From a checkpoint of a small transformer trained on Wikipedia: untied embeddings, a variant of Muon for these matrices.
Each number is 500 + 50 x the weight over the matrix's rms, rounded and kept within 0 to 999. Layers, rows and columns count from 0. Numbers have three digits each.

# layer 8 MLP down (transposed), 1280x320, rms 0.0525, rows 722-808, columns 80-159
520532517490437492414502477526412572494501516440634528499492599572507463472435488395463492488508558456525465450501355388426448477628489421504518422540446524457396509438545551491444424584375462606541477452547461466524530545478465465558472457
437549555448534701517489481561438489555414479488492550537432432538500537525473519523517474513654392549516543472535509414414444446483409417424476594620580544519489532497418456586551446381520477390450576528583518468499440562491520471516448506
589474494478588437612498525520561500422511503528579557509402487464544532419516588445415577486494487502517466571563489535502458445424540599464607417450486421524502459449456412412445474501480434547492454504505472460460492494570482481510500465
527506413494510553482495497511521481473502428505568524644486528503559531545494470536390514518404590460556499546570440543454498432477374488489516558501472579408450495457514437521505442535536579499522471504491547486543541441465515476479623557
491433477508514619455589409577529522493546470531442521429481511472562522413474471476574450500448485531475527482501511497453443469453461499550459589513530507535487461425526477575458584515464447461387499585486489526464522480429453520499492502
520530521488428390535539557523564487547558485615505433491580460513463477419417494559475516516516556603494530491525506468533444547541554457392516503489488508534482472414570450414560472496483429453536517436472574474511574442454551540522444528
511510493519501668558474534417456452458524492500515441545476489498503450501488498453449512502485515528505468465552465567513494505479499503493545503524481536463490471576450494530398586488512524480558517557460494485492463492472531426470468442
457526491479564598509564521531496500573511476516476512542467464480485501487550524460457478517474486487525444545513473565531528442582547510462442492486434537548426493483487474448545483460446557537475478549493509471489492422566539491383410533
547522555406496432584491508424558554554493459495438387557463453453615447462471528527546472454457531562513450552497414532587514537525460560597440566582556501450526467488574492457444474483451556499627497487507511463540546510491513486574592548
525554438514634431532443475555595534550568502407573459574420594449458448541516407546506490408406546505490436377399514493578338412487518434430538485611519540559522538480625542498486413505495562556532480413459427468470490451544518553570570509
506515482450504649492445510437470496399508472570430458482513509519498476503512574474673558422586417452556484538517517508523559468532474525480528437478478505451494514494508489561490462560467517427452397497474489478447431535460461449502487517
488471537430482478470360416523547525460513547449510474506497453407457409498481453529548462454531512583579564518550526486448530499465522475510446454449550515497502549483468499475486448460590555475492502362560497552525551518593463512458544507
512472479510446552547513532495430492491570462439500448559470530479471527555538481486524580472464508440495419452542588538475470464514454547577529513533585522486510529520493457511655446490471528499555499510522437553482596528485433447533483444
463397561537502581402526554529463465513526465468490510591439492461471502559424536381481462467495498473496458452474504464584573445463465430516572422518539458556564455454453571470509554604522555532502467406480417490525527512479498456450447612
447526455483403535510460514486570565401528536529525446470434477495493446444439514505547540479536435601511612477469578536533534546575435453569483518563527509490491475447523487454635482516611502391472511458547416512435548423417480476468497491
475539480513497483513562487502474449491523508540515523515476434478439384441517499477525499482495534468579524577407529497476434525500470484460481573588429504420487550501459474536517449489534523511542458448486498441422400563414474517502445535
534420533474511477555549570479411520422511539457516489518483523498533517503460496486474444567495428532505413453561576521500498467420391475493579503425412501491501419380477495531580474413544562454537541633501479468539544515477454499511513550
493565472563464477580533544480463582440462484502500630502406486497600445507480554466542515458590427554436473529470482448498572484523496453562477461414463504568566549491511546501523542473470441573441522562436523457497495456475468486466586420
518437504501448554582563466597492532508489479507384517505500531480483518503500475480507481532531554459637457484470531505516515463526477526421527481441512553514532499500470379498533547561435480449513468541560523534543550437521457513459559554
434557437510426534520431487492541580435539491519526461537396546464547431480528557527438474518551566440455463494428458433513533526488546475469452514461436519503423426450528497501460465446334396440588575538512491439498605455478623572524498519
520400520496425457531553502518628548464537496572480567505465522444419499436504447443538533554480511522501494413517513475484464519454485531643469413509528409446498447547363476569513575536475566470514589521503478561517512568496606603476398526
525518457439426450486500498552571445511447572392488520423427515504501483525515563525537555544405543492460521464525525585437598468546604479511459548467539547547499500469478484508415500514423534506492543477445582503605403474516497479580475473
520480469445441499506441496553552467512500496531460473412446551520516500507469455543522472597419538587495520551489526539494454481479597524516507442455539485497513527473504498444572482465478463557451492525424465486463448439463534481506525540
498511486435547534468568466544469485552374498545467469468416436597591487632493491461432470464540513495424496541433459432583500412545476475500541490569501464581499501487545465583573509507396539545402535476574461463508489453489589500471557518
457513545508464479466469440463466505527454486600461512431447656514488496469392534542481493469550436610525627555533538522502494509530514502453588447577500544442479410495495618566526510505498497480501459479431476576530532566465425545535562511
542534546492568421465569542459522510483529455429534496473509409501503562490503532556636441507457437484440454521512480595484512504519458534491490520463534476439472558480385569503462520491535414517512532486550551443401476492553536542555486486
506461487498496384471461502457510538481446421509527525474501496504515508460521467506448463508496534508548492503480522558515512536460527497508509461504550517486478472500536526487521486472495525463473545498440471520499474518662493511540522543
477504515480486320485517479489503494496525507496488538498513491518501531554496593481552469481511530446469512526521554442516492449482463510446532484502475539502512514529527480481460513502461514497531453496489513501499473518628516519524549498
562441541532503509491573513460481562480496474545494628619478537484532530603502458529432509523494469575528525545460514449463628552382478483514466510444462480536427550421581528421452576510435552566435526453528516466510544633482460524526539528
421525598530567558426537556466538581561587523459529610472511425434494426533520481483499493507436461427509458510591531460486500524483416418499453580475557526584510524477493527456520526567510578505411508510508460537450535521382396453457509518
447631506487605381469493453417448540468549574594520524500451395470546521520578512471542445458501474585421387523494445459456466419449341450501551477521527554538469550429484426484547569410508493441452490487554459533472516512433511495521532554
501465500521524432438462583439453503501504540543645584455387555574501535457533420427545492535514532511486667547560524470532459601567505494474509474508527476545541554501467501544509465554531472474469562477504487518550503555472511548520508468
569542611502482569487572443520432492482465504471478441514430504477577517387472511424377566502632432461407459388492592532429493537533537534533601413502601555528400549433487480460483434582508551511391507593404496426454472544502469516465468538
495490581482507473485563463572539541423615461476459469399505426452481523473536433564441417525494590479518507501467479442519451472469453559512471536549519523441544542448498497559482495491537489510484523431425442519458467492387507616546510500
566540497478578422501493396532560565545480589541561580505427567509444446481505588521434500529545485531568430416572498562409488569443465604471479483579627478442575412503467488485448536510434459568412506481469500425431476466617499541486482696
550506562433513564543499508407450596540424558457464515501520461530539451482471503470516588519491534469592564558532476578598452584468501520497394496530392478444466577519483465436606574428504553422475475597553507470483531568453444458438538487
470563534507440585543518482420415436435463452444369530523456449540567555566515455519529515443605498532543531463537464553520520483532565519589530477557543502546546525464558463521528425496463551567548491445493519510490574535416507544515470468
551457506562459490471453498489523562528501498520570559567522522501445472506475480454445448515456512555541416490496432508456442467466528444515464471524501580457450500532567511526489446442543465539480514567469460458488421482680538400519482557
349574548543492455583506446504470480501426419510503482447498541484503625408559567477507478372568485533516362470481523539425448461508474494485550463581427492512494501436453584560542496549464504504503550474416373583532559518678503500652538500
582480486549574517535534473473543536523413480545543402561523445515450469491471486481493515580546507536587456447540506499506461481467543458467501545567523479571555451454538473492478472483501419525507433451500482459490476488531485548424501513
537491511444461404546462429489435474499513564505530428450492550454528480528486464446482496448498490471580467553492582548444534486537542525517511512535572443466414446554506484450491539547520503483530475537563430514460471465514547503475489472
386513485443473418440579505496571497576415488595509448463423552463582592537507567481541469539534502457573377460540482504531415538543502545477576493383499431417474520450536528507421481544517498546386456511466493508580521487369567562603494511
540487545408608530492485535502564471532512495560434509466567531513517474521487454548511456494554494499518567525452508412489477521495520474445517494500527441516510558504487519504468453483480522519477452450514543520398562531474470461510542486
519476487468579585523635519394559506497479527474587478473464423508459546560530424432452451501517468493409466541452443449456507486528474513547504467448536572559532436560507524559484466476483470509575512505564523560457593515505526541484514577
597493524493623533538528454502530430502473485491502424415550427433510530575431512514450557482492533524515517467489487560517449560553467457502481454478468468408508534432512475534555395507497425604449480505475481514535448378547567531439536531
370520459452522449451510562519427427516464462499527494561510580537599446497583525558567501551614484506456483481540389519458499527429496490477452455554485511596472471434469412477364379474438400502465571476476459501529620466440452553494530550
467405511496484523545550520526490505519377511538414560467514486564455485492537521498491454466432460438564401470551446488468571521520485494585538539458499439484459516567439490517427552461417448447488476453583515466530469466528539518434535528
537528594496492501409445444442532520533552558485538547510603501501522552594514560551471463425522379537538503516534553438470571526522482428494493519520458445509444534472435497538522537521539502542421540516485485431485530507372593479585475481
522468510502479556532459483508593475497490435436456560353513568448492498595460471548438565516578522611451477473434563501455550507500493579413481537520523494434501536455535409504489547461560514497554505541490525452486533494459379475480499539
507478492473487545443460495448444582449408432481534441498533530456440465601482513534494539476476466539538455439517516504506427524539456530506516480534492503472484485493546474513504491541402468464506578597585470528443543458421404516435460577
455470460480480480460536420505450463478446492492420569421603558491508461496514601511492527491645405485421492631539465505516529591356469512455522492460512398442509495566584518486501525450565514529497500568482536459552559465488457497471456473
553482483471440389421562506471408593456513558501545513566490498515415507496532477417562526517459435521511487496459498449534419498484440570487579514509537489599453550616492446504540416501439530425545462481497492495506489482566496502491445487
407461521556436646490518511485433380441397538446605462506487464513399494478428558495567499552499454488459451494538582577577478474416575461512490468483415527559529563515504510493491486470602534455372475556476491522525475562505488515485484456
571542494535484482579526559566416413611450502567519501449580541542535488456431509611506508598448597507591531469500504480402428505454431431438511457507457496568488471529507517460449461589463460497454557546462496438462497507548445462434582461
558426569598541420577448430532390492534539468613588504472563511562441508508422524525515475515499538448606453530477501546447554520415519359653589500420412366471524537507594515512469534480481487477522578415513551517450436590487557511425540544
550475524530474525458494452515542414540480511458475488576429540537414546494417489456474521551449509586491544541483553538496455521463583405467331526518553486540439430384440457516471512471392500540477501457452412556454449582524483517571526511
561587519494574465495537510514495521480535524438516488526558553427505462549477483514522476537457477492497469520450548604489421383448476437486565499482565489469503409508481538523440564555585416528453462549484508404518497542560460598447531549
418501457467511574526491479553507508537517463416376540507530560496533517524538493484473452506546545454453475504493451541547517469471503462522562536446560506477577532497531444500452519487497507413563592505550446515476507426482439468492535486
508609449567511545483485524394515500580515497453499470514501437496481532486484411533534531454487490533516622435531466451472506404501475552511457510497472471510480508504499611440536549518516513545555466476535486482432514554473516520382509545
525653570541488529590444530511477585556528447535495564449509522542496450528464534545425556479479476450511525476510442502554508455492468488437543612504492544508518574499476546549522438481457507515486569521565485465509418544489485467407537513
580434571425479535503632528421515574579489397509528517504509509463428598434489498460495466522536460510443594473538491444444522528513594475450526507466516491536575427507534504546451456527540445498515477431492498531476429495531437539521504490
417469465487551444480498504487493436486434411419546541633490622473366489514457499515504553600492466458538451436502513427547520466485505462528497440416464558566449500545567445516533484469490460484475516581462501545434524452416534554511488630
487539472452451470508450457425557654490456425500436539543558565662565517414521448548546492448570446554603502470440520484542508548554568560377467428535530413409407499486589491566444510514530593424574518489575448407525531469603607514472455591
538511592461461373466500451445539458470519592516470574514581485511531483511462495587406433500447468497425427491554485536507419545498471467447489502470434535481535516538478546427456594485539526519529543455463492670523527564437534463462506402
552464509504507419547560499572491562417477436512494506601455534510518585578561585445481567603539476512549559535375458519470453536553487504474510538527602544497458464579453454552423626602428572544496586538436447521497566468523442530520488437
520396536529410662515487489473558509511465537458562496391462502489538383438386639503409421414467492469481518524606528475586488534460536470496449472558467544555507464580422518488498568526559471516460467519397480386535524522594485468440499584
530521487570484568544538499433616569449526562449515452493514456456496489490540432495503509516518529560494481461481485499485494470493495562436519480470539593484527505544525452507533443468517525443457510421551540427457469531500485515523490493
529459428513490450574437496527470528504464387497499445547497453495491442483461491458495573550523471507492481475479545439511537496503587534500455483450605440435440527510425468530505547508497486519507519577536543554502531516553372540471525567
462560456511469433477488531524546497509383506484442472449484445477549566511490468500504441488479504486471443451506505505486483486529433521518518507524516518512475505494552549565534553476490547488473516511573511451536474515491530533456500534
503459547531435628585521503563373513491479392399497442507476608522512506510518542445593541431464479437503425518552505460579468538439405416522446522624367616559480519464486498520511498520488462632504474547497459593471466538531425476543448464
492498521520444446525508553404532576514489570479493455460438542483423447519487532451429472502473457460431536498584485412445553524563487409442508541452534531508587399523525570555594565449438500415516532508503444481564511451476488468477485526
513515486460507564525531535514463587436589555514461559508467564532527504550597494449498521575463473447480472494492517554458542436422625580490567468467412510509472511376489477522502537453471587416590507529492596513574419559446539574547562454
458578468536469383499494463522506575542453528458524586521488502467505479482491527481395521537507464545512447505578460543517505543438536505490476643472564511508458486479566540518544560449532445518498527512510517479515479480486552443410535422
416505338423493433507514521488530505529483536502567433453504536516488471467512381531517561511517544408455460494478532561547434479456403550534470475573614445472481478491490560430467627549532518470411481532422518523510549356524484533445558512
343476473479489544511492465516468526510457552475424494530554547597503453459523537535561465516550467584535460548514472513452541411435477526409457514507466457505468513479447465524445540446411584485545551622569434459509554567471493528511472583
458467510472568522501513498523530426436470480517596525496516531441503521581460464450531504472467470530455491429491492513536491532456507561465450494447554563528429518481454483542502430515463435509464472560489485417508458501519580508453431480
571510613408390589446457531508548555549425545579470508517482449463413558527397479534568385540538378515494564624602391472439505528584455540612485502473575423494500562473536512547490448446512509488537436555531440406542485507560579514536556435
513535477561516433515543448471473492497479454546442427383410503541485475496455427444550564523498518504479554571446419478464512484499532533531423458449447445499515520507584526531489425520492452513472474504487546464473486492442503616528512450
485501498433487646502476557500517529442431572532543399457477520486552484478485501540528556505375460449511535470470484515506453490493497567511532512475433441533443454569483477527467517407468487547494537545524607479521504467489585524512467574
476478456571496525450487477526529543468574489510556484437551493461549495487542379516481459552508489567494529537548566474618423513450497413490577454580539468540571531511466535490520499557433510404466470625438456387560477460562509484459485526
429446467418499550430443436586576491550463550529607502400500522547449515500482488473511474449456509447470408478559404504475577515492522385480583508438487399634548542540460510528505595431424485563570529483537449486462635489360498453514594501
489506568546446472473574460444523484482562520382527501425575520560499458472559477548527530580434467473482461522486475444558463512444507413524446527461427469467447445493557549564618461480528468470489422399489428466538445461541416527453544560
516524459524461423509534559446412543515560542444446486494523522502549487518467445482526511542463480465487513406552549469483550491447493416549499425430552543536429623395468625540490513550487436439429465562541547478490575544490515513534532387
563468547548580582484517584489485510529586494523479479546487471460523453604567528418484516503546557423469524543508519542476516445516425531483528468510478481543518424506421539472593420524484435472549582530488535540381454495543526382468501546
387349506484444473470462489519550440507557549515521477517505534526513430514532421607439541449465459458527545481533491594466536449476482510495539553479451485494396528510444475573527540523523556529470520564615512534487485613492527497556471517
495446512424534504466519468541545327447505564514529422577504537436479558474571546509532445522497559549412522488643476498434469468459492522412445471457548553566518530421505527425492452440527474605512427470476555471533502603451582555667558460
544505503477491402506531464434546414428638415534486466449487450576495518494573485542522521494423412446474484438491546447451563542458519519512417497446395476542483438530454451568605519572500484507446411551479505490505517551451579503520525522
# layer 8 MLP up, 1280x320, rms 0.0997, rows 723-808, columns 80-159
449499454481564546474428658480525462531581499510509457537436527651503567532540548406490463532524553475398456543478483559532517535523437565447514544487453534495505449433487552451511480530529489514580448461534527442494556441517457413532513609
429451614569490495466527496506482470484426505543458568443528428541531470530499567548412504424509509478492500498582554460453412535482547435441591552565472604487486576482518487452600485405533470490513509499455545509563514474587491462503564510
424472498484499503489439618544524472483496472461569428426423398446586440536535504459584464454543545445484495540505468600554488552495506466522507461558370356551566513548470475544455521559521442334560428388543455494406470452481487532476454516
578539567503499491515476556489513498522491506505534473595543444485421570565538506485482531476508577490528522488495522459484505541477548480453530468473448478531474460534515553464525494551477526549554473548568519489499469459553493510484451517
379584551451498466626450542520457569574427464508519506538476454503492514452517491593520501564570504488454506597567472487476516468569294583449606478408441544452458424558405548461516501420548585491476391465505505424462500510528577441491506522
491443533496543453481537395588484586443470534510466522498496498490479462533510524500532433509427537468518478516476538420527530497463501452493568536476490466471488466484527487465521455533484535497550498450504526579498512497499534538561530530
520456447522493477449475443436540485479502480494436503457528505520524492485415393496535544473459557452391533527494523544492411503468474537539576555491493514407530538455512511464494457508505443481551521428448457534492541450507434477512520452
478540577460506508553460509572443490506457527489482453521434482491412458464532556508507502482472376520527443436427451609499514580461526517509524413549483511481472422544502483514477468468603478518507504423547448515559498477501515511539598454
477515519544510449522459545550378526393494495492475530510518526398516403522486525536509433532412449564524496486499542539529472552492487427551490464474488450358536532478520609496513434539527483503474459515528415485459524455522467499546541450
489524546566482429471517465555492528502497511473516519563493448620485567452484480479464583516539428526453533476464494436496495502458518515481453437428482523431502502499530442543488560481526504551426529460439473574546505546466483523519516432
530464442492516623479504510506461518456471491484500457498522471496405502533468458450439526506515426528510538544376515559423465479421555464522505537598534604588532518525462504497460550516509541548506517535492515449585467487503571441495459513
523523534523492501473532445539481455433520492541475487463520542505444539481441530524538460532558507463476480532517435450543461506499445542539575473429412395487531485500516562421502479498541479531478520458504512553519499499613606472547504515
492615423529565489474481573523419488568625492501444524502511571500517522470455471420438582442453474578492542399505492523434460473481489485580477506361601440518504569620439474522571524515476458412510427553466499500499444538346517494482478546
430495471473553669438509415454463383530536474556502486580534513463433504488519507585560493427476469527489486497453487483536509472504465457459531530543503546514476530489435536502510456378521499440524646427547493476535537545465568508492413501
528492444467548524527538470520524507484581515527608608473533545491432461506489595362429460545452449503542445491528524516461431428551473478543508540522600433485506570447482483582442561465494480539430559549487473505449423480581475527394500425
452571605612578554554527404523475577522477459513443465449521481512505517457453573541402477445478522498460482518552510389468539487477528512598551418515508486515469483524425520462508497427481515503515402461567512441525512475530499397401490554
473438478499538471467563492663527507574630460486485539517529544411447476517452478470494467501454415570553457389518482493391557496479521466623554611566528546580490505601449549546566514443544506455499464564539456538607487597389556503487505453
525559501523599528523490484577552515482428492436471507452542517475425481442466457417479522508383455516479517510458525551521454451522459551505524593542518475585445492529418485431582489591525584517600523536537561517535485442539540460473524486
433550521511475455591465529485500520541563446537501563457428515512540532555454507520469502603566502543581472524411461475490503476459472530472491494481421493539519529427517520519508476616442561528495480479571521585636477423492536464546469565
464549533535467484523540457522436497587485494458509460531448535495494480499496525526455476528460491489508490469445520582536530473442489446469504460491489519493455461498539474463608406546544498592452506535659525514468549552561406485538512555
416506568562570592481548429381464538401494432507508439450514553440458435520460490522558469545431433526489505509495533525580487462465464545504565523523442548486466427557419389447441530505406555529565438492447477538503531461459469450405483420
474544522447535559515497583494452546547520476506519540478427638538546527484521480564532367506560451459438470469584463463454465427453448475491581490500473500444550458505535527522487407470514500570466493473499525445622514537542526501423458459
501581565534429525506460532540542486554456540591518488476467489444525489470604465485429515422430566451504525484459453583552443555463375512506513553536463438462494570479498511602557374523546475465438526537503639552468417514459466597554526591
454435500538470502648441524586610510460513504486595585486519598415520458542488530564483520526477518453529536481537505525423589501509587496599524544461535517487462601410459422524441447481497519532487489501542473442550493512543461454512584452
493507476573538645468589560477556501497525521462505483392536524487472543569543506514587396549521484484572450446466530502454541454512452559494500448559448611420359529530526531336494444498489511480484381531559449547444397520466472526466611534
433576476624525398461514553502510434447651477565440470554594457522537481476469536530430421411376431509546532484524405469566408494572510538479482515498507403515563451477492542438478526510508505471390494483578517526475485519539456514515435472
473494421572443474503465455488385502600503546457442510490555397514516539455484513577481535454519501528510543353592335491483421507563617496564533429498522443475480490493474484519476479582566404532498540519528515508535516446539465464466436437
523452555487549472461376557560530531516521484472319513538473544538492557540518457479478329490409529477549568521476489449477450465529475436550515504536534457460447508626595459478487558497489454576547450431449451547534507572468542562484505381
409527522559560649455498515529477517491519594452497515455534513456468447505477481452465453454457361518555438502550521545415407463553489433536507561485473534553525520624490500494452468539497525477422435552492446455489452520459444532512512535
543476558429574380586568479482543488552578419506516518567510417483487436525539476448532494456461464568529521468519520552454492448470472498661575567496514538451575570542393446452524536472530541526453508371643464519604425373449458551454511484
485438554521535506471513555606415463570468443496457505469580461525560420422517465562536486484529495540513524546493509472468461468527532500517469448546444511414602521582406516448500453534443518457576538472572467418501463418490520515575520388
521547449465540511504458546484378536526446509550451481535504485622520511443466439489553434444448541483514517464498604543498480525534521441490508460556516526516464477470448408495499545397557417361509460480441561521534511526486466543528486503
446481451480585447515389545488472438543462494447569572530472528424495534551489457531540466538521560532543487427601401576525488452522402593519604443493405465499472508501459577461459471447548532487533445538507461476456587509534437508516521522
623418481540511453604407441517593527534440531533566587447587547508500463488417491430499539525572515564506482456467437416500481498527543514421559583529587439532541506580547495571486526460592459575534471602496556427456484461366515491455382492
525551480530458517508526483551526490518517475512445602517559551458508462385529504531492515469543513540445518541534517507452524467546506506512455550489507477601455486592541472498480483479476492600502564442518446441700521544503462494513584529
571429536453538409526529538496517510398492481470496502500568520501519475429537448440469485462423517612569479471462440603517524538544426531446497561582512571502471544493482523578587498435508399506499466494546538496454379507414426537530456638
470478567476552533431516498536566459523544531481452446446445610492555488454490496542516527426508469458502478487510522457501550479483513509477431540509435582468513541525508471548512526486662478551520455478484483541488506545508559526563460507
499501552481441482527531437543448439432434422508531480536559503509504430548401488459441429395534601567478578535535493517468474544653447474377512522471514494528539448455550508444526601464529445516528554546477543552517443429537585516513521486
449554513403515630580504443486428590539594388459491447542477529462396485577538383484459519515501571480553552493524495560527454577531440584484538554489527525560487466511557497525527440564489514460539498543551597510497541517445517490551521557
439420444587504428445596589512451412543481554511486621540489506528530585473506566550511472486459465519441501477564449472519448545492463563513554524603442480451520510470546526612582463507488387504491561584489619549470563493510528533480440528
449533442493480487477452533477592511666563484583550589477432603442378561532469554539531463535619494470482516460436533448553530439505539448506570403585590557517583504478540461415425467509523415547475456504530475444517481519422472505490438501
475454512520546502518450554529452571457508523520479451612450470454490484464425507438506519481491580476522548482483490510471500522454485509487599525554491464480568565479533453511427414500485461450523416510484501515460596523507415530542596495
390613550480611593568516521483537488517547549544458443490491567475459479429517523547556560448482491548556491440593573440435426504488513549522519595555548427506427464452464506559456496553505412480418441465446603513517527535482552503487471499
532470501392458477494579478452532528503535440493565385393506529521432621454586542458438497473494565566429540550510604554533407597455522535436560515481463536515547466503483476468522438506463419493500535453542500571496490487566431498497428499
536530460525513562574420523510489579569574404567472406554487530428468484568505461535419641415517509442493534388512487500554502517577531556492516551458572533482446580551481598556487577504500530477452528456515507486668494565349557462451562452
498502526514566513536502505454427507532545450519444523392602584520598478524553415439517526435579412594486551516557530466543413565384516465476496478394530488376631488520485519484456520494444440415424407447519543565446565559533586479540451523
418494555398531522498486455541483484535445414448476511485499579494489475476414518414504509585548475492470526402492539472580443533529448521482484505523534496451382512442590479572532498410563545569502539576548581483582531527467566438520491486
528377526526489484480571519519493462615478515535369520464546532507466484478472501516586428560506437508420512493565528565527474565503462416535560440460404380495549609543494491519471570505563584486493502522483491456504467435496430480483524489
514502554525567479618580546487597431520481501528481557630492465509540567464481501486442462462498575428434515468497443488452527490511516467477492476487497467502497499493505477540496522516421493521491467352425551488567541522498526434545532487
485483488503500503562519409580502486510439511436472555502563504485469540494453417488510560453601373531555529558467385555487386504471524559487503504520461453467560561489556593467415446476439396460549435551409535461609466428388483477458540449
495486480565544587506467567426549530483456479515536523425536522560488468536452538538505524494561545509484498506515524481582458515525430452601467483419561535573416463526518577469526407479426609524464532556398473566545520565493567513500378473
574406502526461542533527505574508500474439545458523586617474601545370599563519530438459447438610497527516474443502472508474494534506497475463587539522539459535487514576541454492409501476569500375490500391378477486561510586453619475482488502
485464487473543523475510498351484538519462418490583487578436487534412495492473500369529394451444527461512469443603524490495502551426564373419516522557573495575490575511527526494427495492502494571635524495587470468602417564557486501545439430
495513535539532433527425516464459501501531487494573518568501552498511531456522505505504517467516565463568469477395499522498462375473507441480524522522468469497508561456531501426413467423525447457325502486558531531501604515475589559550525511
498585557493552597537463490528475495524503486440518421520453488446508589397461464465418449473544511502521440537464514517493477516500424517458424615519526563513529563416388483460473435465489456544552468387507575530592368401597450477514453509
581503475544563464555556396517473488615351546457540558434434555412450481581501455424456517410515529479471441482445502523447536497466567571584510420467414608543438465450455495407514438561477523516461537546477521497607499445411538498403478462
468513494496461509571570493517428455508450519527571613519427537467450569450608571435456529508468497465504409504439469591596536486501551554512486530521499553628544420513554565507574544423483481478523462537484491534475504437458399466473494512
436491526521503516463518448593562567416543484488530548506434513501496482488508484383485518566515467497483452518537479551486546511509513439574397558518523476445571475507566519625483510480457568473518419512476438466540515456484525487510395563
441441436475509516492499453459615467506575464603554551508489476481482508592445519485545563527456472522551475480460478522535536572536457573468495526375503489492483489485472541527499512513563510505497436451500499520583541471515502539565492516
504534514410426443421546474544396492457532468438570544373548478472501483545447483536635470497479496528568482548409467511491445500513491566544430495429517482500554537615416602453493583511537521475473519532446463446453448534526512554478468545
445510529487535511477576446512478578530511440523526473500514489466415526400461429571512529477561537508514531472473501483511392493532470539442544590472427473397532481445418556503437528506459491524531440442558575512435477435494515377475542445
467568493506584360522549476506554531591487450552495516549554450537490585530534516445446494588513534488533469493445527554586486488494473584453524469484503598476394497527525471536456523484542538498562379490547442403457577505529523410509449476
518495542386548458480423501453398507532463544483525441601515521482494478553577472498432534505473477563492523474523466515510420528501519515457541489549512473431504536496405559467511486570451411478522514527513588477486510532531449488640511582
562437564546529460573564522477480427534421455436560515488427566486455462495536511479511432472477583473428507461578489536407344508530540476525548571562558582541441546478438584491408510528523493474489587475514458544501631413505400572548488505
466536595584427655561645538547498504535420453453599542547471598422471464465524535574615493556485487436461490534556426530471516500465563483415541568489526516438467521565560513508502433533513513487577466459501552455597582501512489493445430544
519423509460504522396432425481501543521474492589478637472539502462486504487503489500474484554410496455480536428503524633530474499484454479525485529540529458504535482517561508484499495453496505548494592511450484574495546465473449503600469502
485547538424526413474537454472562403518517531563469476584470550562560580531503422472470488431511508508515531470529477490585540624463440466509559567518463555488550434446498525510441476571485492462486402501416499399481481455492533516499381503
486494480389464462500524524434537455505542585450624460484472486563452482550563441455513564532455469538537570561506585545560526494501509492452471521479525459442417493467540583551419519583422486483528479523517487525483502503499545376490517423
460450460520524548478383477425422389563469435423596612523482512533503525453568516491511484468460463541536460543475527488449505500472481572603541524482525437598551611383418419491495506519526464538593511467445539520500553401550467500439520484
443553453518476457602471482514486524526419448533422460439499448567545458544458447470492407530569545477446499517572494444475561461502540476575525511506507509606484589537472536499489540457494470392444396479514482518546470550457500488447415580
594425487529516506481311463507537557602580500482532457576367599552505506470532455536527423519449447502425472368527520606476487510552544504598522497501485563532581433459476506430469450516478522393463525523560466480534440433484486508446459451
476462522481532470527416547488520473510506435460461474526408478481536578551503582451497508517426615511466491544440494540558470418469518501413469545543470527448433516539512502451492500538414531518525446529424484534507463507539556432501484484
472570483530518422613573524606526456507484473547391561421536505383575520442526494557577526460497465455432561477571486523439507510508440557554489456612425519436484518445566496503486514485515538478488475513461489453495444476503428612511601587
545524478589393512528507509548452553509449505544509602584528586503506463568505543447505450539472607581494551597564548540502403584458473499491444533507512548443523430442522504537513439490509493507534511447466387498569405455548494474442463531
613626511447535518434509405517580541571462502486411530538449533579486537431463527511500486567579517390524452509556489471502521590511520485514521572612490477461579536451522484553520542529501524470536499547510520511486481564543539495528486397
449478495533502440507551413539486464469431417472481563521460564568526451464598516429521467471448437397465447435523447494568549460439430611426568515485438478507532445533497489504455525453523495511432515422613484555486517516537508469499517441
494552497540460507520540496559502519539529483472467576518476558515440529537519498492545417475575539483482550513542511590553537490525510445422501511542498473558483417493496559566451523543478496436434443570490468601443489465464493526516524536
508531598576449462562505502486539499567514453489635602483511522471480543516473419451492534560567550477522586430488466533469494503545571436475499440495465525417505594514475502482537555588462523508534477563539388526540505459506454450510451479
569461516490528497539428519596497512522503458491474560594532575465518494547547439490461432571540532540526465491576448490417523593519468472546514485550503516511497506514470493536361491547564531523465531557537514483524458401490468444515547522
352408511455515450515367512481493607491428478536457444511551553475497571524469431550498435494457467448561491460546461492359449548481499526440563522503465614382462442574544479448517510506490585597501414554497511561479449527552412564465450498
462450588648514486547486403515530574460571426541621547528412545526428514541520446562537415465555479384589464473484390548491503364582422528548449545534490523440454466533453513480561537423415488551413502417480462566573504596528475584516541525
568468434503553447438545527449538440490513471575482550479414525500528562519490498438511593493463442516536444535497478479643467437487484547460518440491499555545543406494404496502447488454496491544563483525529546445552518416500533510549420471
488587482505456468493582431518409478499517486407556529468493435466463572453526480495486436519426506482458460484400463488549495541498528497550444461379471537472483537502583505477452424464503510536441417425488543544536473446551457504566523486
530475450594526451463502458509423486426602507586518604492511579426523501414503450509514613540415373492530513565572497660554415571496447578534522445468464512409500505472418565570513473544429541464526485485537509455604491487495552494452443443
516507640549493498466389403459468505496455505516427608432535412447446520507513546507511489519445490514443569455445448501520506538515455475440519427453453504397418498489436516482472437572528533462478429413553506516457495380564524497579482510
470523432593559464525501558557522542463498481545498501551506448590477410548439537460560394488554604541468528448478476500474471530526527523517513569412583510416497492451491461475499416492469492440499566466511579579534547461484586564515507569